Each number is 500 + 50 x the weight over its row's rms, rounded and kept within 0 to 999. Layers, rows and columns count from 0. Numbers have three digits each. The size before them is the row's rms in percent of the matrix's.

# layer 5 MLP up, 512x128, rms 0.146, rows 238-263, columns 0-127
102:483559475518447548494486395552570501429512501522541476559568452566411488515529478384506431463442448537481580486461492520550454513421509468392385505537483532498535528525611450444502504431541474489537617559483427453519536438380508506439571538493533520500509448468400518512427498489571452500479551477463536473571454442457494492507505550622596508435454478504439503452516559469555488525552
118:442511547425496583514531536555483554433388554495463398500427554530554599442480602464504560547508461468471400541475473530473528550414563423486520454438543538545478486470448424477570563513488457484563412477558467445473512462506491542534531498500519587589494449540389461477503544483544534521443514494550491539505582514489592568488422438513456477405474548427463574537462504489561473521417
081:443581577446633521488634511520578601488475489499485461489596475546404481431458543494552553559498427509564429532462475472545460489564483535480558514485524478496507490455549495483630496546485464450537454504443442457576568491477498486518507577463527528479485610476492459495399492529535477412514453526547484451539515382490503474520561559542553455565503548509627452483474485585535538462537
116:500445451464505443485450443474508504421561531453489547512384540506555502439557441512485519543551526534498444506464558494426480536435546589409578553569529496485514552487601479495488417476491438454502507465420521501491555541446588503522514416539522496421496617520397570492419480479581484513475562483520586546502564418575549452542478500487602454516470552405572427565500492542518515426550
107:525405411486489513563506442520556521457554514517425505540505401573567579547501464477496459511590551525499506517483601509461523475434425497500454503569461440619487556478482529502461522494531544478500572594467414454588563414387501552632462535519471537487479406502451441523509525498495434434547502503515567516459485542434529495590505518449416589434521506454459474551395501538476474524491
095:549578477436506512459463565493504534467425567522546600439523443447514579509513578486470506561552543491567512500572439494491423463510505527475472524532610481565593560442489511502493498475514454495539484495541495413464452455503429551580567542488576514527655528476474450546433570467510498525496455537651411552495440523471547533499563508517455506562495565389602517501439552435515507460513
104:461514490455573515601423515508482437485459562510412410556484440481555402442501476565554451596496577548565494469482544500537488521445532493397490528438518506484506463492443570530453491556457636450477504469500523448390507441523548480501532489544550394454547476470454499505589477484590443451588456455468517495444582549491501504552455514484598561518434576531494463442432482537545505428566
117:525461525504466619500484490535522532471455563555556504445457447588460507450529594528476417549492474499544485466470479470506483561567465442432430503533468453588546586535514481525450498465491521425489509469480436486449441498496677457477437493420603477428516416525491566434414491467531523585487507475477494470473509563535518532575494574614578471363485511528509496559444567541481472518457
104:519413484536501568530526531529466506439545529485467490485414528485402596427492513466552454496542502592583453547528417444468432602486517485460588533516544551524520513536491480488563595421500529556499375582594557427472487517487496503494540536343517466508474537564474422560543473469499416487452528509507537506549502543496484499472487432623480535453544556425460414524542494421506455472467
108:475530422477425527474452499511511589495486591502540489571464510456397525571529585421464518537533432441546555409486546472479559496444435541475558474527482479502563603479544436538531475470459510585497519455456535472601389477486563591516557472464527531554581477485490516509481448482469449506603499459466543393428574495501542471568401573480558496553466429458433454477509432488543458427543
017:482523473486565538426490411535488546421444547435502511499436440504460494517488563523504438532465529531499440506499483470482494589518534517439466486495550475610454588530607396528544477466461532508506532541533517432474449428398488482537503465434593530512487506492402420517508546427590444499581541503546551490503565446571585635453530510517503518550472488490438539571472506465641478398463
103:417493492477495447480543508474445606468457485491487393450512404523539440517448581458518485506508478450493392503553550381439430475522618475482539553450537458462494547528610464550496425452498525511557464518558482393537430499459406526556593454562478555502495500465411486524481534460558559458476489517538499462431430491471525558434484508467486518457435516542423550583425529542517492430588
094:474490488473515535496503428552449627512455610577460527451481458555489509547429523474521464495479544498514533439539545455446569438574463487483509439544528547532477478493547441567464519526542461514447506492574550431531445425461511540588526500537617539568393469465498483555524513423515487534536443554432532520421435517634520554513435489542501533505528582497422435556447579411499417470404
020:486516443481551533459521477513445496401480503430461511571456436489454539575537537531502420543487491564534502438456509480518507561388505486482512521494547472587530567513591436480510501417446569417526478496513466463499444445414460571483579501416533606494520491434405470510542518440551454477535543428577522485512626502576545540505599484588506558428472471456464572539416586470562548459500
099:505525579512531532429556529617527580453501516440464497538497438566440519504480504471472514462564493485462477526469393551498485492432580499420498544394510486512594509503485444452522502474560516436551545451467482561417498438411561518564413489578566456598506499476484409588431467529526484463500549419484510451513607523589482533406527486592477497549475480526472568431478513599568460466471
103:360518461562552557539404324488514483452472506523489535456456418533519444492463495485532413507604587539550483507439554548504534456536523431391496418455465511509493496615442534424486469497406467461480503528445414483461465415475433461530537497527467495461476459502493501492509478540471468451504556590547521507434486488534528602507508562520466460498497574449455493515491518477562451411599
099:466438506479563481521492477603547422489450570507405449508519479395440463551511551504526456516520492580469353490431487502403506498471540495534480445414567526478539525484562582563488474418584432449464507455532488464505437463429477554504529500553527533513528578501445451616560556507509500588568478422502515548480510549566486536393514440502505560498520572535417438508485555437523446473415
122:434466509547484530497489533514511430476478537492567529472524431523540531501523531509531442543432486513602411450459567384466479478533528510450473540431438431568452623461485525490491373472528508474593497619538567497495412435476460547521511441528489445520535551502550541439495510525516455538536400494476454557418609632527464523521458472611477595499459524468550502512536474525487475413454
117:487377460444560564506388509539421497488478455533559466394501407454468574533507585440464462505481479542523489450538494405531515539494487500349468535509585537561577596535505474497520442452559543459606415424444495495440464547498402476479491523419502500481520562513464448489511525520462511479517470507513527545496624552495521529440444440563539577422473495496473399529503491457520454491520
086:521483488493523494531411571556597593418514465407440523509420442534516593504462516522469458494577467440535505476489499400444515484536490462480538491423506507586520507479465501557586553407495514551465385611465555531468434391490470563538526536508592488491532496466536459572481438462565623406492520497445468470421491554473499523559477532564444491511559487542426435488498516519461578523440
108:437501514410541441481606409596511575492505538497591457495439480430479456467487538478499528540515553482539372478503557420442572435442551544508542534450435412486486592565535503480536520481510499481556521438433491460580504490446544567453536532498455548498447431420521425611450559534485507615551504430494459438481479506516508485501530462504513564490520543506463514560464468477424465349503
082:520516456479436451423446436549560471488432457569548520520556481478521504457459494562547571570429490519556487483489505542618482491517470567538535445541388558587377489487511545583599558493481555479549595455547628560465431542455493518524516490536537382485489447479489508500520501464494486479494545568432484523451440560517575563555476547473454548504421530510448483516550444434499482383450
101:487564457526384510512570493458536530438468510513518541515481541433530409473525515563476495468391495442445578428444413450592474558415582502449477469472526495554521515482514511450453472472514510464478461497561490511519492507404461476617457412560456539463557539538523534556535495490587450658510621507451518499518609494513543467490550510459476522431513422505473588499467498515504427422578
094:535441491472540503518520521519379487451382431495523520510463499507565431615565503485441490507477584502564471397578531500502542461483622515435407522413501430423585563512569436537550506459501433521524491491512425439401506434490566462480494533587521448511495481462489502557557527429466532441435421564530464499468534476518494571466476548475498629536511536520493504525536463493478486424600
114:514516502431442448379518505528475505487534472430387507550478434613502574513456502444505417476512520453442591441511430505452462485511508535441508505485477455451548530486554490517455455454477592502534556448524544447389483433411521443477463511490532459451455454524462466617515458443489448494482569445535490530475521445596585514449552475514441503469479426450479533460507631458625493418561
118:405525531420531498536556504521454541437410480539512425456480460472463512437487560409492484553433482449462432503446514514465516494538468522504509521453483561493419512551533469537535416519461468487543551440559459483423528449459610489467532498440510426550515500425474569373387542535556483462465533561474508423542612516554493533547447525530596463532379467465592467523504514472599508452412
# layer 5 MLP down (transposed), 512x128, rms 0.137, rows 238-262, columns 0-127
104:541423515577463454448436513407526558398540503516455425531448505444432469528396491447485530563443420591408531464455457497431499537374447561487550464469509473415436423451514456423506536542532434488602511464516447461526448460517494487493407533495550504445469496615569485487473506337524523526546520517514539506530472438483554467577494519489560539551543502516541473525439491486472542471468
112:553511536528486458491502532536525526487438404498526507520604490539470498429594511453531457465501553440545502520462564595522524543472566475441552484529452522566416482419497517518476521440495618480531516539605574574487503483358550566503404429520485502576531567547461481545512469484584550461432449503544532498536547561507439527476518377428502396424524510434392490466528448462482470497474
084:494380413517497527510462499637421440504469479467522478511430459484595557493545537503440476435510587481549476495559556445568487525516578470552552519581480426634502480575467459550459490443536498489453486481407440508502491635539499442528558422523538576514479433526509515494540519523516485564509513567473573530399463547533557530496417468506460510416459445538509550575572535429507473506538
109:483460450504438568423545503523420507522499508491504379470544539431489477503430417438496441625490504447572585440442472476528445461575462547447490492579444509566418412507543456554520569491442478455442521502561447521488596499487464513494488465550555509528482551523527541480612468454515572508445459440430446447471517485583567469522583499463563426536544505486394572449552443567499515432496
107:568536545572561494558527457390507571482485500529476387535389407536561563521515468480374413485535518507477496508494532451497464543506534550435528564485471406478525561477425565510516555529505446465540507475495554612465448566458534485569446494549517474539472491583404517490521569483466512543528478506511533437529516453498540589573441474447601477567488484508574449540433471527441569617508
098:593485500533451518514375534422536499502519491429629491508501475472526523493562521492504504527475462474557530493480560523434538406620571487479550497471501460514504578469400527593511578625467468567568485489497459590449494456499588524548364567494499606522496495503497466508451481491506580572446432445457477411494500464490534485489544533505560465430465456478457586520471569549504544421523
105:428456487433558470587482460505459466644508416548447536527538483517496461492499445519493495525473563553485513520444522483578502473550412659487495515433526422558539532440489565569428510499496500542458517505465515493446513512561512476478565584467418530414527442524468540494503476608436615517502484537520494505643470554483513467497569480461538580518384527483579563554564442483511514501545
114:510424612623476528505533480549447496486479550566551535508470498516524522457523444473507430513515503542567563595557416538596466538549481459544520465537580546553528359539473493518404477482408580405572504523540495545489542465529559498523500479534515450518591496477466587482540442520549529528507606450447506484545469601456526512502481545420409523461547500407559539482510573540438492545456
103:485584498601447456404492488552482396397479448436492487570388474489532489455496449442495468505515493526475434651521417493492534530459501498469532490508498459524487462591503421408572580464458570440552491537539475510491445465605600468531493590522517517500475529560523429441563537476442502533464474604509452526501514538601510474530521474498483428442540510477493546447525473483513505362529
103:524480403539479512507540514497527472735522499518458460490484564465450596533534457507548423374549463480450501463444506538480477478593413452465504501534472482461554546453474449479548481581562440459516480453528484375435447497454570413457532490519533545450502468419591483452455485492594452553424446470527527558474495504497459457509447530467470479510566433515543463537434455529484529495505
013:470585531528511401539480395460489374510571512424458518488583541470629483488528512503494457371479476512513445500470541465558568436514531529454549511450568490457525567512494574521527459479490481466577492569476433526534596553531529528546474438549442539501571476517454562444587481497441483482454584458447571420505446574524397465470365494484509478500494486536530478402490496492502507486580
110:462468490489416513506480546483426521464553458453521509525453478506570490424513497458497497433356445370497536502619520474494477523491525527551493509458518531580484446563494437525414452450355553466385462512478474554588514445569477473542500523554475588478467497489457525458504435487518549512557596465562391569501484431445491591506422430535514436513539456504503445508571530575529488458498
099:576494443416546492509491482516417494674533494405492515491443464556556477541566458496489439527454414437508478488462419507562585509537500527604491498517440549482486527496436554486509452573520534515545471469537592501434495464559429502480518636459524515525506379502505428566472378509449422552484559535488518536559511502495465511473503482567433520514485480558553573540502474523575562403534
013:519478488513542494493477490435524582522453591443520438434491457474509609500518457479558432505484480456547517431483477438501548445466487538440402590562495524525566487374510549518537530532574535491495411476465463533567511458500586492530442527522557511441583508444498480511461435564567344480607438441522466595544527440529510486491458539620483456576526431495504500469437525528592498471547
099:491538493529547520438505507493509486399505516508422509460461525452508522499423417364498597410614542499505531549424607556551493599554443538538521538487437515444548534387567531418511444520462543480501493511414458528558489436501598558513419421440481509456482448555443490449507478503596558469617520504480567453507502507457552498483545488462473466520465482458539512483482464497612432519458
100:470529581552549446436461595410508540473546484452525432450439525416549433517390454505586596617509503542579544394498498433485498469557535533464513474511425550523473540475491435522530549468453477461401403477493458449563535459478505517473550561516415611477470490466567523426466466433484556522481513460462451526470624521518514578531501531493559449558510522515498430582469501490524571511504
092:534544534480407478385524476566545516476470578402421562481492527535454517463436404485390498383501497426514458497557561606467536520519443506529550477566499415462514435542527480450515519474444548460489479540410513592463514476373431557528541473526539499485532490520401529497515439515452429461501516426516488587538455557525419504517475433518528466461570548429462521444540536529517602491533
121:573433455500515489537445545483549456476493505520561520394443563487484571484502519483504452592515358484550566528443469384561424502606487521555474497425532437508497465488383527493525512508485552471539557561452465553437496493527547416570494521556436499400554518563440466486618482547480493566435468433399455548538487467520532485509467494513549440490555534537524580444528462444428484441441
103:602447528501509456453529515562492418564466485492635517512540415460509442458549532485444421484504556478416514482555433459555472514511418524426418546622509582497410501541472444445481423444466539516484478458601438490503533591481455500465502478501504595469506554523505458531558487480458562468413490583406517549508522477418469608535425470485405515490467411513452473514547489485515486560492
092:533369551483471573411543587445506577488511547427526428459591492453486522457508448401530526500631495490528560444494559573433449469469565430474551483503475395455486566423414525487501505441494397515525457460490466484465429536418439527445442449477483581466478422539548484509505473521484506536478559461478519607505520473516478469495561449504428508580476565528505567544488478576560462434501
111:507548585544461516537484456535497556448539525384508466526593504374432495476478479460476552511577571515555562479467509428516540542430537480481464596526435520443474498550516495547459581558527473462504551498565463530531486463474586435460492544548488457451458552481593459640417498405537447518533532526548498565451520471545517339517533550476528504533501446425434497435500529526507495390512
084:497447526473530509556505478521476486570503482458416516536500424512509419541527510485460516534563487427502616496578507486589553552421505420477514573408472516469551483504506437462384517518457499440470557599410478407535481433540548565485486448577510446465538578415508583530489551542497514507651565465496544477349496520506524527453505458557480510448469514403495481538526499548556449445526
103:464537540506558409477451409618479440499482522536500590455497481554440483606519456487536417530471411445422541556420416497548498399581444477481495468525388398498497474546477513411442496486453569588472585550475473479511527513507426526555558396497430562514521547475449501540585444501444506503466499511507473454472455591475548518427509558462492536548593546484521502520533536550482493470452
097:451484505496530527553517472556552442490496565489414484581484512465578541498455542476438516484545502467612504505536464518497423524495447477568611510503491573470445550478468451465442444588464544448497517521534407573443458497582563587609397440495394546526483438582571492531402522545526522446522508479489464474469611538418527477563404438447552505502419448522461503525469421485491480553504
110:555517523479425463532446499442527469516443415526469498521400482391450440546526538535576576430545435502488551439476452533477443502531599485478529583435456421462465467471433418591492479472470544482498447573522505545586460611455550504526554578593554428552483535514542469558514515464497511558485534552519513526538474570614429536600478503459541463451500460436543500444477489480534541571409